Weights of a small GPT-style language model, trained from scratch on English Wikipedia: 2 heads of 32, learned positions.
Each number is 128 + 32 x the weight over its row's rms, rounded and kept within 0 to 255. Layers, rows and columns count from 0. Numbers have three digits each. The size before them is the row's rms in percent of the matrix's.

# down: layer 3 MLP down (transposed), 384x64, rms 0.437, rows 257-340, columns 0-31
# up: layer 3 MLP up, 384x64, rms 0.512, rows 258-341, columns 0-31
down257 033:144089063094170071116105134175149130129161076126100173167140175172154098168138150112119103115131
up258 123:073131153181131133159098102142123105108121109109158207129093168080172144125095157126079058164069
down258 147:114124116139169143190098126143109100141212115144107128084145197125183089153117151193111157141113
up259 102:148129134079139136148177141128123132150137176112093147109133133099090186136110083153146173132136
down259 097:153127071072123170115096129117171108174171082155137133141087124113093171129117170130110152145140
up260 091:093179154117096154199109102155136127140134105148154122146186077057164117167190120105095148100108
down260 102:124158132125122155144119121131102166143111098110151177132157083135123075071101137140095158141098
up261 083:106095182106135172116136083152121172119161084134096121136060127145088185075138139161146163152114
down261 091:085080109144126117138063112123150155118131148106107146137133056111099056123073131112055131156189
up262 060:110154103083137151089152121106051146109175104087155110143110102120142144098105155202160171146091
down262 068:125130122159081145131103096171098140141172164102118112124185159117138116091148139196183168135100
up263 126:106179156046172120136094136091107149069082103124156148145132111118139137176119097148067138133097
down263 276:120097059229065110120141123133133096188178161148115067119124137142117112099166130104193126101164
up264 076:175088163183090130109105039109107145170099146164125108134129175109156106055122139103100074139139
down264 073:148095119166097068164117040137124126143144125132157170113131132144165119102139150159161106147062
up265 074:123171133089116168134078161217119055124090142151139095115121128147164178138152083145105136161099
down265 090:181095239103125134161124142169107139081090097120148111112115109159137169137154146120081105100129
up266 131:143143126114096155176123181148095154152082145182108087145083121165137097106182071133148166164104
down266 129:100185130150106139099128156111125152115174111110080107096149113089139089092178123170181198123147
up267 102:112170106128118124103092106064142119160142133117187155141118093118168120113108142152096145109107
down267 091:188114096129173124128156181089143156126103096158143094104139107053080142157144130123208134125117
up268 113:095097174121134182132138125123108148062112101086131092101089128122101113172118168153106109140121
down268 107:171177120126181140137109077142119139110120125137110142136108150110160123117087105094081117141100
up269 080:160122135116100132099074111104120117184109140055124234185132108088130148109146152184146124128089
down269 066:112079137084151122168112068148150119138123108145153161127152104142127070111165140155114124172087
up270 096:082148166140199196105072098146078096128097112090139164149124126156085114117072168086096107140139
down270 126:111146143096153152159082086103101100178074091130098187139131065112113115198082143105119136164136
up271 101:158107180142117049142130139138101081144145124104073119142119139167109144050086142143171087120124
down271 129:178123095077107062119094115099074145091082142158075127104127129127156110132133083195163154120182
up272 127:114153160098130119120149122158086113122109147115188142099175158073158145099121121085080074135112
down272 118:111077141097142130112063116150172145128080150182125156161066096202106157164090114104157108162139
up273 088:061132157125195118146128105133134160090109135075158137112183119099119136202093129103125063099099
down273 111:157101123099175128112138112128128127068098072127157166160159122117115183138092107117099145110123
up274 118:120075180182191150124156061120125136106123104073110155099147147188173117104081117166114118115166
down274 123:120080101207119084131114104087170122126120139067148052098142137165134111136094157092151145075142
up275 071:151172141166168115144162144097078121101100114219180104107105165109157062112131075100143122069166
down275 084:140155144154167147118140163046080100095065116236116089103146107121129061114130086113148127108135
up276 060:075156157167173133114096085161146108159129130137130140104153124141139070136149157153140063154135
down276 051:080127117179176106133119122144068123172114114129099166117100118114131129115152149136168078098078
up277 085:127210099160160133159114146090140124134115147202149098095128083077136109143137090184104100134089
down277 087:141171148192070086107189133086131106168081101180132095085105130153091075123209124098155139134135
up278 115:173149109025109130131155132104186136141171050133140132130112182111134160123108167142109161115078
down278 128:121144104157089123146184111094123148156102105176118106070071172139065080094167129120091144113167
up279 058:145101112181052102070120179147128130096118126125124094096113130177178113146153095230143171127127
down279 069:114075125125126098099120147151150103092129138099145170100137147205114125134144102139096074158095
up280 092:064132151122141131140137078157131144180132132119048120128050130122144180185108133134147086147068
down280 099:154094190087107109187117119100121149155152133150076139107154104160144136197107120125132147172108
up281 095:132098154104127115137180171104137138115119081119091107134126129176124121096155147121187129173132
down281 097:153156197088147136116153120115169137186159105156124133105131127132125107111206144132143145132138
up282 111:153127163166153124130124127137126196146041135101103157156143121087086162129150194149108091104171
down282 113:131083123096111101101143158167155082162066131120163152140156112100058187131190178161114171135114
up283 092:120089170167120124120062129152099102151149131084120163093111172142143222074120135117119089159099
down283 104:066087136094101165167135151134121126139121138179150109170134131183093117166155115093067159185103
up284 090:126153149188145150156109106076126173106057109143174201089110153154146143155095121119098129077122
down284 087:110070142201175139150072142120159150138142115132128129090124083095120080177153155096119103115100
up285 068:122118157092115111183188110139086121175164153155176145144104102093128163116086149121112142157098
down285 070:152159172136190208145181151108106153103159140109080108150109138114103124119152139101107142150176
up286 110:125128110162168192134094134124058127083149137185140103132153072131135107157117081143105132119184
down286 093:147087132146172156146148111131113115085095158041156158096175149167074159105130098097135140124138
up287 118:110081161109157153102174157128094172107069129124086127163187175133162118081141123129096080183143
down287 098:142136085102117135137139154113105096140061183079140112164138172120174128148143114076135174128138
up288 125:091097152075220147172142116046091093140174084149143166116106135090103117123113180093115178154134
down288 130:148172111180081112121129131153207138118077150097090152152095155131130137165124131145153162126110
up289 141:124147178169141135064095136160134153096122150113090178106166092189105171110092184170155094109138
down289 103:124169098120151163092143117171075153123097043126123077110145168095074087134167132056149077090145
up290 082:143136113145182152186087119074097089136085113107094130108121107097177152128141184108110101093138
down290 075:140079122128148108085137100089101134106147106125075197087081109180159122164192155133173088127126
up291 127:126152147095157132119163113112105143173150135170035145146113106146091144133143148102181179138081
down291 126:183190232063127114087147178123104119175191136161117127153143088132142107130164104117095140165157
up292 062:132111164115192095143168123086067134072074084182158136119126142111092085157126061094126085094111
down292 070:159132164157157103146064171076102127118184082141096064103139141144074090133160134127154116113112
up293 137:139128072161114164110135200107140107145092150119145132157116107148157129134132066147096196159099
down293 122:135095137209156110096074150139116173096139071127153127137117183165101117148107122148067093155125
up294 091:120175174130120119095182093068146112169105082164134133155118097120084113119156150170160196096082
down294 095:111193194125152127106147143090085091096118107199172105126141096159104063101152126132177180080106
up295 086:078156111183144126155083089082093133133119172125165115093080187116182117151158180150101118152147
down295 079:093132118134157178151151152093113181118138126153155112119080114095103140139091156128137124159132
up296 124:173114168096139126047180119120132119052163122106089212120137170122142134092175160135115096149123
down296 106:095160091119116086091115103114113153100151120127191156208145159115176132098155135194107156136088
up297 092:102105162097097142117146097129117105216162123138091179129117108133151176090138135135139147117148
down297 090:150117141105121148152128118113132123134123088107120123155101120131132037121233097104137098061216
up298 122:083154166126075147162127129123115139169082130133114153141188115126120126121166106160102106234158
down298 114:191161134090078116105193116087103112168153114153178124140089159135141112133114125144145102153127
up299 109:079127152140135146152133118110144161080164134135149153069098058126144112171125146079125191119055
down299 101:141093114092118101103129074200131122091131107045122107137132138121116195142150174168174161139106
up300 124:143133164094125175129173154137090133153150096106146129112189135092091100093158135205104133173106
down300 105:109088134169162087133180113134169135101124083147174105097102157067123154179062150111149130127174
up301 072:114119169152134131076164148189112104070111155094115218129116101155091171148125144067131062114092
down301 080:130100131177191129168116111175178135091099103132169169149116139159104177188142104161169163177096
up302 138:072093191059123103097144160165059121156172145125113140102156156153133203083120136146130097178125
down302 135:101053089174175073155111150110158131128093116114102151128158067153104190129083160103110126143092
up303 065:165091146098161119152128137127093129171153070141135146216140141116066090105122144122106160060173
down303 067:140099104110133115113096113151093100159117119179155148171158099099101161077122150090156149107122
up304 155:172074130057104126136142128065147105190119112121104112082060150132127125119146117154114171186118
down304 114:104121131180173114141215148116155196180161111070112135149153086118099126132099105160138110094164
up305 147:098117170123151120193146167169099102169117167194051125163136133085109147110121137130128156144098
down305 138:126114170182151125137160162142163088078096173202104154155150097123097141108107123129175149149104
up306 125:164083175139142109087113115111125148134088093136104141126159171182090134112082108107122138125124
down306 115:113123088176155135112084106108121202152130133090067140087068116110101157098143181135148044163129
up307 082:152176077162108124139102172120117112155141122125178130145160100135130151102154136204125093115122
down307 072:081126175136181145130151179195155148142117081090097126130099151085135180126126161110083111121123
up308 119:126106144110105124155180174116109080118102159081170134106177147117135139151074154129102102102165
down308 106:139120116113092146138186119149089139173146128126173075146147130170129068145056113164188182152149
up309 093:121105142137118177083164094134118136172096142096168113103110167150118191081120147123125082130142
down309 101:149146105141118167124114089127165140164205143145192109087107134170122207143104111107122181152135
up310 093:103165163053183122120150091117126135174095099113138077102110096105114170111142154134121122134095
down310 097:146108107170174117090130108125158136171128122150114164144143167178084176124159171134135086093139
up311 096:162112147118130139088147124151132118140152148068031206101108154159140163155142128137071083094156
down311 088:183129105056132136124095097136128107103086159114148152113136094213143152107163161155152132069110
up312 119:106122206106119129138172107149139144116103159084071156098102109140163149092101183130161125151145
down312 133:141121066157154109118114131121091117154172118198130072142146165128110134167124089089073129113090
up313 068:134199143107122135151158137158093158148146166097172115154198172123116094118150158122036100128125
down313 068:160194135158120127091069133100161077133144122087139154140111167100180093167124127141098121178113
up314 057:101164206076151172136163081156150106105163158127106145111151168141125104144105160087134096119077
down314 068:147052111134155160097161127110132169146141162104110101099108068098094092117113135102081142127079
up315 102:130148137083118144178096171123156150159066114113140125185170075148104148132118094109166110111097
down315 105:117159065043096103193139130128099093128112085169114150177121116116154173133158130119123085172112
up316 111:175093178129110102177168129134126123148124092136086177092113127157084121138119204150131113116058
down316 092:108121088127098145204124100142091097152154114085092126103092154119144113172132175162100103078090
up317 071:117142162126113165147250139126143153125122111161163115096079082133121139062172121090191120121107
down317 068:109186216121054117134163133151124133153124117174144148120138107091133102089112121154188198133072
up318 112:122109157177175174106137046096143157093133118169189154073109150129129116174116157115165152095078
down318 104:112146101141140076151068163109148129131109147152110150107116101136146126129196152146134115151126
up319 114:148109106113112131108105155120129140081113085065133095106160085111111109156133134079101162053087
down319 099:145136147100068105154130111114106119138118172129050118150135127140159088075121141140145107095130
up320 074:113154132076059116168079096130086156137103097179148160156084117136179172148149139107137083099126
down320 089:157140117113185134118120137139092137107057143096127127119125111139101132145110075218102139168111
up321 065:114120189126156160148171085188148132170121132138120142115148068110115131108148078116187082158120
down321 066:102148151177123147090116092153140158200141142181149191110159109087090086105149105103173111126085
up322 100:141087177141196150137186086070109117106146097122138159162120174147126130192128184116107105132124
down322 106:144084138123153118105181150063135106162108118159133103150159114133131161089107091108114149184122
up323 134:091131120103084104081105111088148102126103167140190107089160116115131080099130099079060152139169
down323 122:091074126117100116079139124125172137175146148094175115085150126121131146099170173140137156120091
up324 063:142128092055119085168130128109142087141149142104169123191069134152094159071094128139162107116106
down324 077:163115156117158126103107123125150114116101143136180173092122065138121102128126153112171136138161
up325 134:136104170163138130124149096155111150132129156137118138078125181064117180089071132142156086145114
down325 122:108085146160130125166103104109195142104169119087174112099095107166133110086103126097136129080121
up326 104:184145123117094146150142145126153202151132147121099206052098138197097158134167098133109150126146
down326 097:149083130117148138140107085115133173111095129148103178100074108153139071164101142066117165090078
up327 114:099179149143104181143161098080116101153169124143089160099102167054107096112085138056098143203111
down327 113:037192141107105143162134085092129108137150137093103119113097158088148134098111137123119143158135
up328 089:150109207153198155075141123178076107178112152106111156105135102104127150122126136134181140114124
down328 093:147152143155127139132110122114127045132073124126099130100144077093101151093157148147152177163159
up329 105:109134150139101154185150150123089106169148133179118136154094109112167169077147131114073162103161
down329 099:114122150165083120135089134145106122088116127138089096055170142071124117158089137091091167073132
up330 070:120107166192124165092083069151115137113107107093114150117122139145056155125097081150108101137131
down330 056:149127108169104156129108175168135159093176181166124115137117167180169160160062052112138150100167
up331 041:070111178129094118075175127156110142118140151112117168050164121211135177100099171156114145172125
down331 045:143037162078107183121097187141136116091122121105105157078133096135111193116112165130103134160119
up332 125:169025127083101126101183155112079143126137112143070109089143137133118119124152151156157163095138
down332 103:126125096181074103097132111148148182146113125121145108152132135148106135124106079130136195098170
up333 073:139172133094135140188137110069120162158168141185142107106127108102119065123131105081145133082126
down333 072:175110077153162111106114109135174118208127143134097079089146116087109146056165164118163112119129
up334 091:079127105074161130143112163142161096122108128192141092123172112150146113111130050093038121106197
down334 094:171165108100149145141098145130178134110098119168110119124108113171193142144019107163061105097170
up335 067:107149119121120113137109140126220052166158128076131145122193078095087180080147117157136149110115
down335 068:109101130080144118130173151072156122088159096112164128093188126114108156098100096124116152181169
up336 108:147105193120126161116228181161122070174119118119099104085125121112151176154162075095132074149138
down336 105:110122141111164122077074126082151142134144106199146118140167130136063115109133100167088135163091
up337 133:132150121094106098136095151135104118152116144093091149101146099133194202080092108172103107108130
down337 151:110146166119136183126181159133099149138139101150097161159136153115105125172116142055113124147117
up338 065:170201127142159128106187113140092139091146109161077078112116078141117111142138102102185141091118
down338 075:087176155170163174156146143109144135110150149183127128113150155158154065167136145160167171101112
up339 077:134104172130157115113155099156075158163051148100081210139154147121066169090157165143142135100122
down339 072:179125093079110120094149094175164133173034150090096154159126103122139135181173152126133155163102
up340 093:161105156100135106106163167152176128173142131160108176106167125106096156125163117119133151135175
down340 088:130119090170083071143145113107196164187093124129081140138180142093126153119146138099144137181158
up341 108:135174129158111124187090142124121103150049107130147105136143059175124133123143129152107115153097